From a checkpoint of a small transformer trained on Wikipedia.
Size: MLP 1152 squared ReLU, vocabulary 4096.
Each number is 200 + 40 x the weight over its row's rms, rounded and kept within 0 to 999. Layers, rows and columns count from 0. The size before them is the row's rms in percent of the matrix's.

# layer 3 attention value, 384x384, rms 0.0319, rows 2-38, columns 288-383
116,204,247,241,217,177,202,148,174,238,177,175,157,113,212,187,291,167,205,190,230,118,232,203,170,171,189,152,206,246,200,251,181,271,173,153,235,152,197,220,195,225,121,197,173,214,141,246,211,248,162,222,167,228,185,147,274,225,242,261,285,197,290,195,183,227,272,186,219,122,254,235,187,223,197,234,193,190,179,179,210,187,186,196,214,217,187,138,200,194,202,234,134,186,163,193,251
111,175,164,242,212,207,210,211,219,108,159,213,234,209,236,186,136,160,116,214,263,207,211,210,198,210,245,247,252,229,51,263,248,191,251,202,253,180,251,191,216,110,222,175,187,238,76,169,150,171,220,148,179,198,207,244,147,196,233,208,168,135,203,174,251,193,206,212,176,229,220,176,164,180,262,178,231,122,178,176,184,297,202,76,220,204,201,156,182,154,260,127,231,221,174,283,194
115,223,217,168,232,232,168,182,183,264,170,235,272,187,212,156,146,235,249,164,153,167,149,138,154,171,215,226,189,207,240,182,277,223,269,233,179,173,215,214,149,283,237,190,164,126,267,175,283,191,148,178,246,234,160,244,194,129,155,214,208,246,246,188,149,208,215,206,178,237,131,215,281,181,226,185,197,248,171,201,186,150,188,162,170,224,181,283,234,202,244,208,188,206,214,233,219
118,209,218,179,177,206,150,253,180,180,153,232,203,165,186,254,128,166,210,235,165,242,153,173,170,236,167,238,191,149,242,181,249,183,183,168,162,236,173,175,189,206,225,179,195,204,297,180,82,209,264,119,139,228,223,233,215,166,119,217,240,212,179,186,241,219,202,189,181,196,109,205,183,162,234,246,280,221,148,187,190,185,171,203,223,262,144,208,312,131,199,196,268,122,220,146,239
114,152,233,289,173,213,162,247,208,212,236,215,224,142,227,260,267,199,267,184,159,204,172,158,192,163,139,154,104,211,244,229,177,131,131,201,168,236,219,259,180,78,220,246,190,134,225,181,202,199,198,208,160,215,247,188,208,217,108,175,159,238,204,295,130,187,199,210,240,177,191,177,186,205,161,192,223,251,155,177,181,201,211,189,122,207,195,258,257,277,215,237,227,203,187,157,227
109,232,217,224,147,190,230,211,262,243,206,172,167,182,214,120,278,264,186,177,185,190,226,200,281,171,150,215,164,238,153,198,157,207,152,204,198,195,238,129,208,111,207,187,237,230,157,218,217,205,205,217,233,135,266,177,151,237,200,270,125,130,194,161,215,182,232,183,179,282,274,173,198,288,199,199,154,233,229,170,237,195,195,289,163,238,177,125,199,211,232,259,106,183,189,220,109
122,173,192,230,198,277,193,234,202,153,160,247,349,199,185,155,248,231,204,246,136,239,197,226,264,131,177,204,250,211,198,185,127,176,183,213,224,255,163,275,185,242,250,217,178,186,216,227,194,167,213,161,251,174,220,229,198,215,253,204,249,180,175,135,213,147,226,191,163,97,183,196,204,246,243,135,264,159,178,193,225,234,222,187,235,189,211,185,229,200,170,258,183,205,190,218,177
116,166,242,256,229,178,194,150,203,116,169,177,121,169,174,222,168,228,150,216,153,163,184,188,169,290,227,204,212,175,231,123,195,203,234,156,199,144,255,251,248,170,148,190,220,186,237,147,188,139,185,175,149,156,252,169,205,253,175,233,164,169,190,176,218,242,213,194,264,245,265,151,293,211,241,240,193,177,207,188,217,164,228,156,252,183,193,204,205,240,198,170,168,203,193,216,291
110,227,208,132,151,229,270,170,174,195,178,189,194,276,224,211,204,172,245,196,165,195,174,179,180,157,191,170,204,250,206,294,153,246,203,167,183,175,235,207,167,242,214,242,149,160,228,233,246,190,199,258,201,185,161,205,175,116,208,158,183,284,213,305,141,210,171,220,201,196,253,184,225,213,192,180,145,215,229,226,181,223,217,231,213,191,276,248,203,190,185,305,134,198,208,196,172
116,191,168,119,221,246,157,205,200,168,171,189,151,165,152,256,115,231,123,252,265,241,254,205,240,196,187,190,214,234,261,140,184,160,170,179,182,193,159,227,195,270,170,176,170,121,291,186,227,191,172,307,153,239,208,182,218,195,162,190,199,231,97,145,224,208,238,170,229,178,123,198,88,237,239,198,237,264,236,141,165,239,190,213,225,181,206,290,217,306,188,179,225,161,205,152,215
117,208,250,249,167,191,250,205,229,224,217,135,142,115,202,274,189,220,149,191,213,179,234,194,245,214,127,226,208,168,198,200,151,222,190,155,200,206,250,262,239,171,207,237,227,242,275,217,160,194,175,159,217,233,230,142,199,208,263,223,220,175,190,188,169,153,202,174,212,194,294,224,216,229,238,175,244,237,254,170,141,268,215,221,45,230,197,170,223,238,216,178,194,180,169,273,199
112,210,191,258,275,164,151,168,185,126,195,205,250,204,213,216,304,174,184,213,147,131,241,239,199,189,205,192,182,182,273,239,204,272,239,189,233,163,193,233,190,246,212,223,172,216,183,165,189,170,166,183,116,152,192,196,246,217,225,207,224,196,243,150,217,142,249,200,192,165,215,210,217,148,233,193,174,223,190,201,197,251,203,100,228,191,151,182,78,157,192,177,183,186,198,232,288
106,211,199,225,200,261,120,217,271,207,236,254,165,200,180,246,217,178,187,137,176,310,205,217,170,183,198,215,115,202,102,240,308,144,166,168,244,177,227,225,230,122,168,189,264,314,268,176,207,198,227,249,205,227,231,183,173,207,200,246,169,225,170,269,168,231,231,178,142,170,161,226,189,209,203,249,244,190,177,159,219,189,211,106,203,204,211,180,216,196,240,174,214,185,163,198,239
117,151,187,170,209,182,191,158,229,242,157,245,187,167,221,191,130,263,191,170,282,147,149,185,189,171,310,199,185,168,191,259,267,231,152,178,234,164,189,184,199,241,192,129,223,134,119,191,234,258,195,206,194,180,218,225,216,212,177,264,238,231,207,188,220,223,217,189,255,276,275,196,219,151,193,263,174,254,209,226,178,166,177,176,273,171,219,208,199,199,223,138,158,146,189,233,234
113,200,129,221,264,173,142,92,205,162,136,206,167,191,242,227,191,227,189,223,188,165,179,218,196,233,212,203,194,214,100,263,199,192,199,191,204,176,178,188,188,198,175,171,251,142,115,182,180,199,213,199,155,228,219,265,203,178,232,170,176,237,228,192,130,207,272,211,293,251,184,49,218,197,237,202,121,191,210,208,206,271,203,157,256,240,192,288,133,204,227,212,116,216,220,209,183
118,233,181,186,187,198,204,127,196,205,163,200,212,194,247,243,187,179,221,68,212,214,198,236,198,221,213,223,160,199,230,200,304,124,213,206,202,207,227,167,221,231,182,167,200,289,288,226,294,191,166,177,181,263,172,190,238,156,198,235,226,184,145,187,201,200,271,208,198,289,203,154,193,161,220,224,134,190,169,181,100,186,204,249,177,233,173,235,135,212,244,230,263,264,193,200,214
115,171,186,195,165,270,284,178,192,201,126,143,157,195,179,156,182,149,179,175,179,235,221,204,216,214,110,179,216,227,322,193,217,209,210,234,154,217,194,238,209,230,248,237,293,210,233,232,199,170,173,161,253,216,247,170,169,230,234,142,174,163,225,264,175,240,210,180,166,254,159,210,242,220,183,124,204,189,214,179,164,180,200,207,135,234,175,202,216,269,236,212,127,253,175,152,185
116,151,183,237,207,347,159,234,108,219,165,178,203,215,164,191,169,164,245,259,263,136,207,213,262,167,182,170,146,275,180,192,201,242,173,192,178,188,170,176,157,273,174,223,195,224,153,187,215,209,220,177,147,295,203,232,198,181,237,232,318,192,276,182,255,204,280,204,220,153,168,207,113,172,180,166,198,92,193,175,162,208,209,199,217,209,195,222,167,193,197,197,223,143,217,162,161
120,199,206,174,220,193,262,206,173,190,180,269,229,171,200,153,245,198,167,176,306,252,173,159,259,162,204,216,220,207,164,212,192,194,202,216,161,241,188,212,191,83,209,225,267,203,223,145,308,162,202,156,250,186,191,215,170,165,154,217,175,192,195,212,173,182,188,211,151,220,193,139,210,157,169,122,163,155,273,193,189,167,223,250,160,230,208,226,169,225,216,252,168,239,215,243,145
123,180,216,271,234,258,133,198,173,127,168,228,291,226,224,220,201,162,234,205,218,241,255,199,190,220,203,219,168,195,281,224,220,159,189,184,216,194,187,251,146,203,313,207,270,246,180,220,275,199,224,147,232,239,220,194,213,151,182,181,164,210,220,238,148,134,166,192,158,175,232,169,221,235,249,177,258,158,164,163,208,167,218,114,172,278,222,174,201,156,189,216,231,111,198,183,290
121,175,173,134,193,190,232,192,240,230,152,252,197,215,206,232,196,272,199,180,207,118,127,269,272,192,236,214,206,163,185,219,210,133,260,195,238,192,234,218,228,206,152,180,178,182,202,153,200,191,242,176,166,199,198,205,162,182,211,214,199,226,171,136,246,222,288,222,196,252,228,218,238,157,121,130,193,224,167,238,198,241,173,128,181,237,185,204,212,222,219,219,169,226,170,281,219
118,187,177,224,127,205,205,158,194,184,127,236,201,173,191,255,160,195,245,101,166,217,199,175,229,197,215,171,309,207,173,215,93,203,245,198,171,161,245,198,214,207,200,181,161,128,151,205,213,241,170,169,190,269,188,155,218,193,234,182,131,299,244,229,246,251,137,193,163,249,195,304,212,147,233,186,127,205,241,219,176,139,235,216,103,225,158,192,187,170,138,126,251,205,198,176,192
117,113,170,219,145,217,257,200,205,170,183,247,243,119,203,167,258,203,199,199,191,223,240,141,211,208,221,207,234,225,230,249,131,202,227,188,202,184,225,227,238,147,218,206,143,186,107,236,185,174,240,173,245,196,184,181,202,249,222,184,191,179,284,139,272,170,199,203,177,193,219,218,154,185,237,141,194,139,232,220,233,192,203,124,204,149,221,221,188,186,191,242,227,122,205,169,231
118,184,281,254,203,151,183,117,186,206,234,220,174,164,163,100,207,224,180,294,144,168,220,166,205,175,204,192,243,198,216,164,180,172,170,202,211,240,205,233,175,242,269,271,154,179,237,244,186,180,187,129,227,118,200,135,195,264,165,232,111,168,302,162,229,222,188,225,232,259,215,184,243,247,190,211,220,225,189,255,194,172,173,206,196,184,163,159,228,257,182,208,247,269,214,106,180
115,253,243,253,272,234,120,239,250,123,306,196,239,138,242,158,224,176,176,177,107,199,210,275,229,228,146,209,245,243,258,206,250,193,176,246,204,212,211,208,217,181,265,269,245,221,248,204,225,220,191,160,197,182,185,221,242,205,181,240,156,131,156,297,171,183,197,189,100,181,121,223,253,281,169,270,243,270,169,173,182,122,200,284,145,215,203,188,213,201,245,175,194,230,177,150,187
113,186,192,142,154,190,245,180,238,197,176,142,184,108,182,55,235,173,89,141,236,233,179,100,108,179,210,214,260,197,221,205,246,201,215,243,174,204,205,148,189,198,197,181,222,193,323,174,144,227,172,165,212,265,162,193,178,170,218,212,174,230,202,310,205,216,193,212,151,186,183,171,283,185,266,284,236,226,237,182,257,232,203,221,184,221,231,123,210,186,215,222,224,200,220,204,168
104,131,158,181,218,175,226,234,258,165,180,189,183,236,167,220,162,258,223,149,210,262,248,201,165,227,219,204,207,167,257,128,198,267,204,240,195,206,200,235,210,215,266,269,203,179,184,153,209,198,217,160,259,248,217,231,197,167,171,212,174,213,185,193,197,178,198,212,302,298,227,136,183,194,207,215,140,261,199,249,185,146,209,247,195,238,293,148,208,295,226,145,199,199,189,188,250
124,194,339,188,220,200,201,248,189,141,235,294,277,178,188,254,160,174,228,110,211,223,186,184,167,249,187,193,270,180,179,185,185,160,216,175,217,249,205,246,193,232,196,201,230,218,239,197,308,170,180,226,191,186,238,210,161,221,168,256,227,168,184,165,170,195,160,189,270,222,170,232,231,210,160,163,211,200,176,220,191,122,208,270,147,208,161,197,164,231,198,199,240,165,172,220,219
106,189,194,271,215,149,288,222,184,190,202,245,261,277,256,206,189,264,183,189,199,198,244,174,161,114,187,243,189,209,124,250,170,181,174,161,204,176,165,247,179,249,238,148,182,195,168,176,288,192,211,230,257,228,143,222,223,178,244,193,209,192,253,245,198,174,152,252,269,84,300,267,168,228,220,203,131,173,211,226,200,163,196,165,183,208,239,230,225,184,219,164,192,168,223,116,154
111,201,216,214,185,209,168,145,208,251,179,189,245,130,200,165,241,248,248,232,278,185,212,247,289,168,176,206,233,150,218,197,201,239,176,192,145,225,220,273,210,274,227,243,222,183,255,241,238,211,182,198,233,187,162,109,180,227,229,155,191,162,184,198,207,221,227,252,184,204,161,236,222,185,197,226,239,244,175,217,151,186,189,227,102,156,140,177,260,250,203,188,194,251,186,180,184
114,246,168,141,168,148,248,198,260,189,169,186,122,197,182,196,231,192,290,155,263,181,183,191,292,181,221,229,219,157,186,160,54,233,248,200,205,224,204,125,203,216,218,206,209,203,135,222,262,189,146,218,282,210,245,168,147,230,162,210,130,247,172,195,144,179,179,192,249,293,240,228,189,183,124,193,214,177,222,185,209,262,194,206,175,218,172,233,254,240,206,210,138,201,235,167,134
106,247,216,207,172,180,233,229,170,202,198,222,240,259,221,210,201,249,244,205,166,187,181,164,258,221,169,191,200,176,240,252,100,236,171,172,138,180,190,209,172,210,182,206,173,63,115,224,162,210,196,201,219,213,181,185,125,202,183,253,216,223,214,294,211,226,91,218,232,238,146,298,223,158,195,210,226,210,191,197,207,238,212,152,146,164,154,201,241,176,182,251,226,218,206,181,134
126,210,204,251,176,238,194,168,278,164,140,169,93,153,210,271,177,176,187,220,198,222,138,136,224,184,187,188,216,243,297,200,208,205,183,185,206,226,219,229,255,227,144,254,140,121,211,201,150,206,196,243,215,181,181,189,197,170,151,163,269,169,187,210,160,220,162,228,151,193,246,234,230,213,166,216,187,207,204,204,127,261,198,234,128,191,194,206,243,240,191,228,226,281,168,209,219
108,210,225,234,177,152,221,161,215,195,223,243,206,156,175,197,187,192,209,177,194,216,167,194,155,170,177,195,162,180,268,151,163,178,178,183,237,210,250,229,199,193,207,216,179,233,278,245,156,180,276,176,225,190,244,133,147,218,139,209,194,236,178,150,191,166,153,182,200,157,206,352,287,235,221,170,199,170,149,188,205,200,209,116,259,229,166,175,218,238,226,295,220,160,201,243,206
113,223,198,206,222,106,252,158,174,180,150,228,249,157,176,241,251,250,233,185,185,141,245,212,252,238,217,220,167,217,219,170,118,197,207,170,200,198,173,214,164,279,299,183,235,199,149,223,280,154,234,176,125,138,211,146,246,227,155,267,148,223,169,300,216,226,192,243,145,265,223,183,137,224,216,142,119,235,188,212,210,165,200,207,158,198,178,179,263,169,213,177,232,212,176,157,177
119,152,217,201,219,220,268,202,178,178,277,229,227,188,238,165,165,183,220,189,260,211,232,185,198,216,211,163,214,169,195,262,259,148,234,205,222,229,241,201,238,107,203,190,242,196,140,178,242,178,221,205,146,260,226,174,167,248,247,181,237,57,259,183,197,151,128,180,215,227,171,190,201,258,182,222,234,169,183,264,126,198,212,159,143,190,227,193,166,172,246,204,155,316,234,201,127
117,192,187,153,239,214,275,193,217,135,133,210,190,166,178,113,93,175,126,198,212,224,190,179,131,224,220,175,157,232,258,207,285,247,199,201,218,194,211,217,201,217,164,191,108,169,158,206,134,208,212,171,194,199,200,230,185,169,239,219,238,214,177,240,212,151,227,198,287,282,231,93,239,192,206,194,199,285,181,186,189,162,205,187,269,252,195,194,102,165,259,209,157,271,224,258,221
# layer 3 attention output (transposed), 384x384, rms 0.0333, rows 2-37, columns 288-383
111,277,199,246,229,219,178,240,198,218,267,186,219,199,196,202,218,183,219,213,201,194,173,169,234,187,101,166,196,206,204,256,249,187,174,168,209,269,175,231,195,117,234,179,234,238,276,264,246,250,162,249,241,226,187,191,212,64,219,184,260,190,193,269,144,161,204,194,141,158,166,80,190,219,186,142,128,238,185,240,179,162,217,194,155,229,240,237,216,263,208,179,216,224,245,113,142
112,167,196,168,161,227,286,205,204,146,167,158,238,154,184,165,176,140,208,197,195,262,241,218,178,208,229,314,175,168,275,265,206,159,244,169,174,149,126,213,124,202,207,142,172,258,192,203,284,196,172,210,192,171,184,222,173,232,139,124,207,119,214,198,222,238,149,218,175,260,236,235,204,188,230,190,236,194,143,194,204,189,121,175,175,164,181,186,220,176,125,214,221,248,243,185,194
118,194,257,201,217,167,172,187,158,132,144,170,248,153,168,234,222,228,172,186,260,220,159,172,197,208,217,191,147,196,197,187,147,160,121,203,142,176,223,240,130,138,271,219,210,157,167,174,149,212,237,275,185,199,231,181,202,247,212,188,167,230,203,180,226,173,241,216,144,211,230,194,233,168,181,178,219,252,209,165,252,224,187,248,229,115,201,122,172,163,158,273,254,204,212,128,246
120,137,209,247,279,216,203,148,210,191,154,229,186,203,174,166,258,225,270,179,274,217,301,203,121,203,212,237,189,250,128,201,187,180,225,151,206,192,238,279,216,249,168,253,176,193,134,151,219,142,193,177,143,153,125,106,217,132,212,239,215,251,121,167,265,152,238,159,189,170,231,218,276,196,249,176,219,188,193,209,255,229,145,251,222,231,195,150,209,200,209,255,174,152,228,225,241
115,212,171,236,220,132,217,214,147,204,248,213,111,228,151,219,181,235,141,262,205,170,233,245,178,162,124,235,160,207,141,207,243,156,292,274,211,261,109,255,237,163,174,168,250,145,226,146,209,167,220,238,246,232,168,160,169,193,101,162,210,232,179,122,265,192,239,182,198,275,266,162,230,169,231,210,150,212,190,181,318,209,196,200,244,266,229,157,82,122,174,205,244,170,176,258,137
114,176,182,127,230,203,204,197,234,243,172,204,268,192,203,165,198,149,242,245,212,208,201,138,195,214,216,236,216,132,215,209,222,167,236,153,126,174,149,161,204,120,242,157,285,187,275,271,223,195,119,170,235,138,229,217,226,143,203,188,153,198,215,228,197,266,220,201,204,245,209,183,143,200,170,188,207,165,214,209,250,210,156,212,238,184,220,157,176,143,135,176,180,229,203,184,247
122,198,170,215,157,225,158,165,263,173,208,120,119,178,188,226,180,215,150,210,219,283,194,226,238,157,210,155,192,221,164,190,236,238,263,160,185,184,192,221,214,183,193,169,199,255,193,139,156,237,184,192,212,179,185,170,202,225,175,238,165,191,188,230,199,213,265,179,244,294,160,235,207,170,144,158,170,219,126,221,226,205,203,193,240,157,269,168,190,169,179,87,178,288,106,206,186
115,203,200,258,207,177,205,206,202,265,218,184,205,207,236,223,190,182,289,219,247,197,163,127,240,178,236,197,150,236,209,258,115,234,141,175,190,164,149,214,305,220,143,169,160,227,209,200,180,188,219,213,161,249,150,173,199,136,162,181,203,179,226,175,159,173,182,214,211,104,139,140,197,230,177,289,158,131,236,190,154,209,233,221,209,239,175,214,215,244,246,172,163,166,246,194,187
114,226,131,170,249,207,238,230,152,234,202,235,236,250,199,164,175,256,156,163,255,172,160,166,151,218,217,155,158,153,209,137,249,152,219,250,183,203,224,211,176,164,197,149,265,182,245,216,166,237,230,223,222,148,209,185,128,238,248,220,207,169,186,193,173,239,183,203,139,151,175,182,122,168,124,205,219,180,199,186,244,212,245,208,169,212,195,150,191,201,164,209,193,158,261,218,210
112,245,187,210,293,207,155,178,239,250,187,255,183,235,123,174,299,214,248,173,230,218,231,142,184,203,226,127,208,209,215,218,217,179,219,147,213,220,201,186,237,233,189,266,165,184,155,193,140,205,97,190,182,177,109,218,260,173,277,136,164,226,221,295,171,174,192,156,163,214,216,194,210,184,153,155,150,128,128,182,154,100,162,139,247,265,216,170,303,128,233,207,166,204,207,202,180
117,206,204,270,207,192,233,159,200,193,175,181,232,186,176,196,228,134,253,250,192,190,195,256,201,233,252,189,199,101,229,254,215,205,193,209,211,175,220,213,304,154,118,116,201,150,173,213,216,271,150,144,157,266,255,230,141,109,122,220,159,191,188,180,230,242,230,213,266,177,174,160,142,191,238,201,144,245,207,219,145,208,130,191,176,251,199,160,186,164,187,204,172,236,163,254,170
112,215,244,201,196,212,178,195,195,245,217,141,188,181,191,219,231,237,228,206,261,209,220,232,211,175,159,174,195,199,162,208,167,246,215,161,192,239,142,166,252,241,166,121,200,274,167,139,244,171,159,235,200,198,219,178,178,189,188,275,194,176,218,175,127,146,223,142,268,198,199,222,165,230,117,201,185,222,175,204,151,195,265,214,208,161,281,193,208,208,181,121,218,298,139,245,153
107,182,235,203,255,135,199,218,195,131,127,267,182,209,229,188,151,165,204,231,211,203,229,208,158,253,195,223,167,211,154,209,201,213,273,199,194,220,162,245,186,214,227,186,225,182,213,207,224,115,182,245,204,193,157,192,215,126,161,148,147,249,182,220,232,170,186,166,151,195,243,233,255,177,242,186,178,216,197,219,310,218,191,192,287,214,193,84,131,231,205,206,223,209,185,278,219
116,279,153,155,201,274,220,197,240,155,229,242,178,149,173,256,279,138,154,166,201,182,189,217,176,170,177,164,203,166,188,122,202,212,194,222,154,132,159,166,127,298,243,201,126,250,181,166,210,192,212,188,200,211,166,184,248,216,209,168,200,187,236,188,212,244,206,285,199,136,170,173,176,203,207,117,242,177,250,197,176,229,109,259,194,86,168,231,161,216,192,239,260,173,242,193,199
114,208,204,131,222,230,279,278,162,193,197,160,213,201,208,156,233,189,170,275,257,155,182,182,233,157,202,211,166,193,235,228,188,168,205,182,248,262,209,142,161,191,201,222,199,192,198,261,235,246,225,198,169,218,150,251,287,319,197,115,108,168,260,154,143,199,151,237,151,126,236,230,139,229,196,176,219,207,159,171,161,200,123,166,161,163,256,139,225,177,224,199,273,184,217,170,147
118,194,194,200,252,160,145,196,201,192,164,176,270,180,265,152,218,176,267,252,192,139,150,125,118,215,169,242,197,169,188,173,158,214,150,174,189,240,193,190,224,174,255,228,163,114,168,221,273,206,223,216,170,166,213,230,193,168,219,193,179,141,179,224,127,265,196,201,200,187,224,168,217,199,216,246,173,212,152,257,289,237,235,177,208,174,228,200,216,141,229,230,199,178,203,183,231
116,67,160,237,195,148,185,151,156,184,211,173,187,254,223,175,191,229,260,179,135,156,230,169,199,242,228,205,211,177,209,245,152,174,271,250,259,228,229,192,304,209,155,170,159,159,263,172,151,208,195,257,181,173,290,207,162,163,248,298,219,216,190,201,226,227,210,160,239,224,270,242,183,225,168,253,175,208,184,139,174,186,218,148,192,250,169,167,115,200,176,194,188,218,215,160,215
115,220,171,194,206,263,234,222,249,181,242,160,233,223,228,227,248,202,220,129,164,270,277,152,199,178,179,124,228,240,195,207,263,183,148,130,209,206,155,241,150,189,168,186,189,224,209,180,152,247,160,246,190,138,221,170,217,153,222,230,130,182,228,216,161,162,186,224,241,164,235,212,174,148,138,184,205,184,61,245,151,201,160,146,204,186,172,148,301,193,137,181,276,187,199,189,225
119,165,119,166,203,204,171,190,175,166,242,221,225,224,178,140,189,153,191,175,171,219,157,145,212,207,292,272,192,179,188,205,120,198,258,268,155,223,171,187,149,190,182,171,176,132,228,208,205,170,275,278,201,139,181,237,201,322,206,191,136,165,233,172,231,215,188,274,204,310,183,246,204,275,233,244,292,169,194,179,290,261,215,235,217,123,206,182,178,141,193,212,241,158,196,177,248
120,124,120,174,216,191,176,201,266,194,257,236,178,264,234,160,221,217,222,196,235,158,208,170,143,195,189,235,187,180,148,247,145,227,316,187,197,231,150,192,216,220,139,137,239,183,161,161,189,235,159,251,204,113,186,147,176,152,199,249,266,233,173,199,206,207,160,175,181,122,197,188,230,217,197,316,185,186,238,174,260,171,213,260,182,248,225,237,206,233,244,212,221,206,298,204,246
121,241,221,171,202,246,225,207,205,120,163,229,228,174,201,132,262,215,207,215,241,218,284,189,179,215,226,212,163,313,197,167,200,245,165,156,208,199,247,223,122,211,226,251,215,221,227,218,212,161,269,181,266,169,103,217,269,230,187,136,135,101,241,166,272,195,167,220,221,235,271,187,175,207,215,194,208,216,133,164,283,273,132,190,264,146,223,180,166,198,169,184,232,137,157,173,201
121,167,239,251,161,205,148,189,210,216,187,222,177,188,262,195,240,246,138,302,202,207,247,245,138,229,171,189,144,206,226,194,201,180,191,222,218,214,242,132,176,210,199,183,225,182,219,156,191,227,215,243,239,208,205,201,169,162,186,162,279,219,236,130,157,236,159,167,179,203,191,175,290,188,189,261,235,261,186,170,166,210,166,193,224,224,185,126,168,214,198,208,178,186,268,202,239
116,188,167,207,160,177,120,227,185,223,228,173,151,198,159,215,166,187,172,221,231,261,244,223,208,207,236,240,196,204,246,200,196,213,224,192,107,145,175,157,194,199,236,143,189,239,296,91,224,220,176,233,288,229,208,185,231,210,218,206,245,208,153,244,146,199,194,294,230,193,186,135,267,247,211,238,156,184,222,209,197,188,170,213,207,132,183,199,167,200,155,175,160,245,268,204,204
118,196,279,196,141,194,158,192,182,248,239,156,149,173,90,243,185,205,205,147,178,233,229,170,256,154,236,108,228,219,199,153,229,213,192,186,192,184,205,144,102,220,196,169,278,219,246,181,242,199,263,190,222,229,180,159,204,154,128,191,189,205,158,178,191,241,230,248,179,217,224,252,229,248,166,177,194,226,146,175,117,228,186,234,258,232,223,245,280,140,191,182,144,186,145,165,215
115,254,153,209,202,97,142,170,193,176,171,214,181,202,218,205,193,197,255,235,249,187,159,173,209,212,240,172,166,253,167,251,140,212,238,199,170,186,161,227,273,193,167,187,191,132,193,226,188,213,170,144,246,162,250,167,155,147,181,215,232,214,143,178,194,167,219,211,240,242,269,169,247,177,202,210,240,240,191,221,290,242,57,283,225,248,163,248,202,194,224,159,188,190,264,222,185
112,182,199,215,186,240,238,188,119,151,225,198,231,236,156,251,138,194,217,209,231,281,248,165,163,241,271,271,227,233,216,234,155,175,137,261,221,175,310,204,148,192,171,142,205,210,199,165,271,189,251,114,203,141,196,198,205,197,165,245,243,218,201,139,266,198,163,151,235,98,208,203,67,197,195,162,174,286,258,182,201,208,154,245,160,162,159,229,206,166,215,195,140,125,199,219,217
107,207,183,196,129,216,205,156,218,201,206,201,154,198,212,206,326,168,264,257,262,142,129,224,199,183,239,145,166,187,146,211,141,192,233,271,167,174,211,238,256,183,271,181,157,243,208,203,223,189,250,159,169,86,168,208,254,201,192,136,218,202,159,171,219,229,191,235,180,172,227,239,286,233,205,160,212,180,280,195,237,264,193,236,278,200,146,174,259,195,232,148,131,234,237,136,203
115,232,111,238,210,116,193,208,225,145,233,215,222,143,226,211,250,225,184,233,256,192,201,159,199,250,148,178,181,206,147,239,109,306,169,162,195,203,199,175,217,193,156,191,88,141,234,152,155,207,142,175,188,181,179,246,231,137,217,203,243,181,106,201,173,242,160,245,212,249,187,176,347,239,207,248,221,137,189,250,203,187,158,232,299,246,261,245,179,167,175,257,185,191,195,242,209
105,195,189,220,158,238,273,211,182,196,223,135,196,228,257,236,188,140,70,223,233,237,144,162,196,211,221,204,200,128,192,252,229,220,171,243,208,246,190,154,200,191,120,212,222,204,227,166,173,142,186,209,198,220,223,223,184,270,239,181,219,230,249,262,126,218,184,258,152,242,132,154,157,200,186,169,289,196,116,116,174,251,219,166,227,173,172,197,218,202,207,275,264,305,242,225,253
110,140,185,232,213,202,154,169,245,198,192,261,204,207,149,193,243,214,189,150,235,181,290,214,219,205,227,177,241,138,231,219,219,203,243,220,213,168,238,179,149,162,167,152,226,170,246,87,178,194,156,191,177,231,178,210,77,175,185,223,181,183,190,227,212,226,225,250,255,257,218,175,189,225,113,164,201,265,194,217,264,221,202,192,251,240,174,199,180,159,220,179,191,229,158,222,222
114,175,209,166,176,151,120,230,264,264,198,185,180,169,143,111,131,216,230,256,208,195,190,180,214,200,232,287,155,214,209,158,189,168,263,170,196,215,234,167,193,177,239,233,187,213,191,207,182,177,145,210,237,178,143,211,201,286,225,201,207,184,181,214,217,290,229,199,171,185,187,92,249,211,233,168,223,123,227,226,213,149,238,180,204,198,176,211,216,188,236,221,149,185,198,208,171
110,206,195,182,204,192,130,160,148,301,187,298,229,172,176,119,157,199,235,286,175,174,260,248,188,174,227,178,171,247,187,143,207,165,165,218,222,175,241,177,167,219,181,198,197,180,201,148,236,208,237,144,244,145,209,175,236,206,217,175,227,197,134,78,255,194,219,176,165,240,171,234,207,244,225,174,225,148,166,277,187,232,237,305,206,186,226,203,199,238,160,233,207,200,150,173,180
120,239,147,255,233,156,192,208,187,201,195,285,256,207,223,199,275,201,210,187,136,155,217,211,173,143,217,221,170,218,223,205,189,133,216,235,235,248,238,189,242,257,166,141,209,188,187,246,196,240,195,129,198,190,185,154,195,103,207,173,155,177,191,138,258,204,252,209,176,252,247,164,206,206,178,197,214,229,184,141,179,187,75,169,140,272,164,238,152,182,246,198,153,261,266,168,176
113,189,212,225,253,130,214,253,187,187,152,273,190,147,210,238,188,225,178,240,276,222,199,248,154,239,143,246,162,216,161,144,167,223,178,212,201,169,233,260,226,234,168,151,231,202,209,142,183,233,159,152,226,241,262,165,228,119,188,187,180,226,165,225,224,195,250,191,175,204,137,119,190,205,219,226,105,175,231,212,247,244,205,241,195,205,216,217,115,255,255,192,141,220,180,247,201
115,230,155,216,234,255,151,164,225,248,207,168,203,305,214,125,193,197,209,247,221,185,225,170,156,249,174,233,205,188,187,152,172,228,230,161,223,222,238,142,190,193,204,232,166,196,279,229,191,209,191,157,191,169,245,191,261,161,217,201,252,174,164,206,198,245,222,218,146,193,135,214,265,245,226,188,272,150,163,205,215,220,140,201,223,171,260,215,218,117,169,214,154,212,186,196,217
116,214,193,219,168,212,205,194,171,224,244,154,212,178,215,214,151,224,146,211,184,181,193,229,222,178,225,216,154,150,179,268,197,201,210,229,233,197,183,286,145,222,110,149,219,157,201,218,233,165,230,226,183,212,215,281,144,179,130,188,193,160,198,136,200,193,220,211,175,225,244,258,200,198,180,133,223,234,126,161,248,206,251,134,163,248,242,251,206,135,209,164,241,218,195,194,185